config.yaml
num_hidden_layers: 20
hidden_size: 96
num_attention_heads: 3
num_key_value_heads: 3
head_dim: 32
intermediate_size: 256
vocab_size: 640
hidden_act: "swiglu"
norm: "rmsnorm"
norm_place: "pre"
norm_eps: 1e-05
positions: "rope"
rope_theta: 10000.0
rope_fraction: 1.0
qk_norm: false
attn_scale: 0.177
bias: "none"
tie_word_embeddings: false
parallel_block: false
init: "normal"
init_std_qkv: 0.0704
init_std_o: 0.0111
init_std_up: 0.0704
init_std_down: 0.00681
optimizer: "adamw"
learning_rate: 0.00271
lr_mult_qkv: 0.7
beta1: 0.95
beta2: 0.99
lr_head: 0.00607
max_grad_norm: 0.5
warmup_steps: 240
schedule: "wsd"
decay_fraction: 0.637
decay_shape: "linear"
final_lr_fraction: 0.1
batch_tokens: [8192, 16384, 32768, 65536]
max_seq_len: 512
doc_mask: true
train_tokens: 84350000
max_steps: 3468
dataset: "wikipedia_en"
Each number is 500 + 40 x the weight over its row's rms, rounded and kept within 0 to 999. Layers, rows and columns count from 0. Numbers have three digits each. The size before them is the row's rms in percent of the matrix's.

# layer 3 MLP gate, 256x96, rms 0.073, rows 253-255, columns 0-47
141:457564522496531432481566461498520510497410551413481464529495450503473502436583497535494458455459518439571508510487477443493537545453492537512487
033:488538405493486480521519496481494628448534622511485481489515505490444517523511459512459481521499467531515549525481513520502506481510513437521497
038:493493554563538560502488485504515354470513504532488509504449527495591545448496538517477463509528531498517471490437490484480514440531493537482493
# layer 3 MLP up, 256x96, rms 0.0707, rows 253-255, columns 0-47
135:543458487496492557522464545509503471489564501538550538480508540498515501556461523465483564578532505592458466489556525539507468515572524431485520
035:474497365489562461509498479478521412492495446476527505511547428488538471482486493455451519501511536470511508489504453490474478456461516536493512
042:488507411487525502475517480530524640541485569495500516473475380510537542491466515558454512496501517479480553523463457466475494520502480492565524
# layer 3 MLP down (transposed), 256x96, rms 0.0682, rows 253-255, columns 0-47
151:621479475501521525532451525550462447499538464557462523487439561519528502577542481493497535531536501549475497514514510529471481446496525497496541
024:454580533523449415537485447418432490474502524489532472526528608476578497488443501492478557517435444442520547529441535499492471456454568478496510
038:505485408546518481559534520491535488557562489456501521571435533536488525525456508544524505460543425456459436552527489488499485428498455565515446